Weights of a small GPT-style language model, trained from scratch on English Wikipedia: MLP 768 SwiGLU, rotary positions.
Each number is 128 + 32 x the weight over its row's rms, rounded and kept within 0 to 255. Layers, rows and columns count from 0. The size above them is the row's rms in percent of the matrix's.

# layer 4 attention query, 320x320, rms 0.0258, rows 173-189, columns 0-79
size [113 121 110 111 110 109 113 112 105 110 108 111 119 117 112 107 116]
[[139  98 140  61  99 158 162 178 124 149 146 133 136 155 133 128  84 177  84 113 118 100 104  86 146 136 107 115 102  82 108 173 109 169 102 102 119 193  83 126 224 137 111 146 186 166 152  57 140 125 105  76 104 119 147 161 145  91 171 127 145 132 146  54 130 114 153 227 101 153 123  86 128 102 147 137 135 102  79 125]
 [186 117 129 193  98  58 179 112  45 109  75 106 171 102 171 138 138  99 191 181 244 143 128 154 122 123 132 145 100 154 149 128 151 125 169 108 197  63  78 177 161 146 111 134 132 138 162 136 120  68 122 167 115 159  83  95 154 157 136  89 128 141 137 112 203 112  77 101 111 188 140 132 106  79 143 196  80 167 121 140]
 [ 61 153 147 122  85  91  90 124 166  88  95  71 168 151 144 142 148 151 118 100  68 100 121  67 129 152  64 154 128 127  95 115 127 143 113 174 162  99 102 129 152 101  94  74  95  78 206 115 112 118 132  64 203 159 154 158 167 114  77 132 142 143 119 120  88  93 188 139 164 167 131 123  96  92 163 164 132 135 146 189]
 [150 126 128 137 105  58 109 139 128 115  52 164 109 117 145 148  89 131  68 149 161 120 117 125 111  92 133 109 129  78  82 108 126 168 107  50 122  90  98 134 168 159 137  87 137 160  73  83 146 141 124  64 133  82 117 140 140 151 130 145 114 115 138 108 194  86 191 148 108 142 121  88 110 177 117 150 133 113  95 103]
 [117 105 140 120 122 129 177 112 160 112 131 132 135 102 181 150 185 158  99 112 145 146 137 149 116 106 122 108  75 196  93 183 125  92  64  65  99 121 191 129 129  95  55 150 102 142 145 110 167 120 170  72 115 138 115 107 158 121 120 129 114 175 170 162 190 164 156  95 126 109  92 169 148 190 123 150 132  79 168  95]
 [143 150  41 103  45 181 162 102 140 115  71 152 108  96 121 156  80 132  93 123 106 104 131  98 126 142 156 137 161 104 122 119  57 129 131  94 176 106 133  82 140 138 120 133 106 119 110 139 161 145 121  91 107  96 141 116 106 135 103  78 104  94 121 110 162 148 161 127  89 106 205  96 185 166 113  98 157 123 111 158]
 [124  78 108 133 126 147 161 166  88 154  67 155 153 175  83  89 109 100 141 106 113 147 125 170  70 144  84 170  71 140 124  97 113  92 176  69 136 109 103 174 139 123 117 137  89 124 166 135 161 147 159  87  83 156  92 163 155 159 118  98 117 130 166 108 150 135 149 145 139 122 148 173 150  95 187 129  96  73 162 165]
 [145  91 146 137 162 102 108 126 141 181 154  89 190  99 209 122 126 144 142 121 142  96  84 126 158 126 118  70  96 146 146 165 118 174 112 131 118 110 109 144 160  95 106 157 131 137 180 119 134 108  76 113 120  82  65 125 215 104 170 140 134  66 118 108 209 148 145 126  88 180 151 128 130 135 101  80 118 142 113 126]
 [133  86 138 135 109 104  80  94  93 125 125 134 148 127 129  67 147  72 110 129 103 143 135 175 143 116  70 148 126 185 124  92 145 122 144  93 151  67 101 116 103  66 127  87 134  88 139 103 146 104 147 168  70 124 142  89 142 146  83  93 208 129  81 119 148 177 105 146 128 148 155 123  95 165 207 146 101 117 143 129]
 [125 204 110 122 111  49 120 128 112 129  80 104  84 205 103 187  88 201  85 155 133 111 164  88 147 147 123 141 126 141 182 132  74 120 149 112 127 151 144 119  68 116  72 129 100 130 124 150  81 121 126 155 118  82  90 160 145 105 167 123 179  97 114 114 165 105 118 165  95 187 121  52 126  86 117 101 178 147 123 153]
 [116  68 152 161 102 121 133 159 142  94 125 190 121 212 115 107 131 128 128  94 149 115 160 129 102 133 102 124 154  91 116 138 113  95 141 102 170 136 109 142 110 160 120  82 113 135  89 117 190 176 130  70 161 134 102  80 118 135 139 108  96 172 197 124 117 104 154 147 143 172 108 136 182 111  75 100 110 155 148 144]
 [174 113 214 119  95 102 130 157 111 105 152 156 145 161 157 196 105 129 185 124 143 163  69 144 152 114 163 120 132  75 138 119 107 122 117 172 138 159 127 166  98 122 145  98 130  50 116  70 192 145 114 139 127 148 118 146  95  99 114 114 152  90  96 167  54 141 135 110 126 231 184 156 126 130 117 102  78 129 175 138]
 [202 116 118 129 140 151 128 125 217 149 115  79  88 117 161 125  81  83 136 116 139 145  88  60 109 126 111 104 110 137  62 126 132 125  75 180 147 142 115 142 121 164  67  87 103 142 107 117  78 117 104 102 141 150  98 120 167 166 148 121 143 124 125 137 128  85 133  97 132 136 129 163 145 161  62 171  78  85  69 125]
 [ 74 135 175 107 144 182  74  90  93 126  94 149 164  96  98 170  95 167  92 118 142 125  75 149 183 177  73 140  59 114  57  92  42 138 151 158 146 138 168 181 169 143 204 141 151 135 193 136 102 143 134 132 121 150 141 122 126 128  90 130 133 157 123 151 148 164 105 129 118 168  76 115 163 144 162 149 103 134 122  56]
 [184  72 142 161 119 128 119 148 127 163 143 167 127 130 110 108 142 143 130 108 130 159 176 103 135 164 113  97  99 224 198 195  74 166 124 139 151 150 188 148 161 158 142 173 189 131 106 159 100  87 186 125 141 165 138 172 109 200 114 108 118 162 140  64 115 116 118  90  95 104 126 126 109 124 118 158 138 122 150 142]
 [ 56 177 207  97 136 192 127 126  74 134 124 122 117 113  80 160 139 132  94 176 116  96 153 116 154 126 156 136 111 213 153  77 180 187 196 137 134 172  65 120 106 134 150 175 116 161  88 182  64  93 132 157 101 185  83 115 120 153 133 117 154 128 148 147 134 102 108 106 116 152 142 111 193 119 114 174 172 138 139 126]
 [124 139 172 123 111  67  98 118 172 158 111  84  87 113 113 125  83  80  87 117 112 153 108  89 105 132 125 161 167 173 166 108 216 136 161 128 133 142 118 118 129 137 125 131 182 134  83 115 142 147 111 100  99 150  94 123 151 110  64 183 130 112 126 141 116 167  88  52  87 112 124 177  82  95 128 170 146 152 144 115]]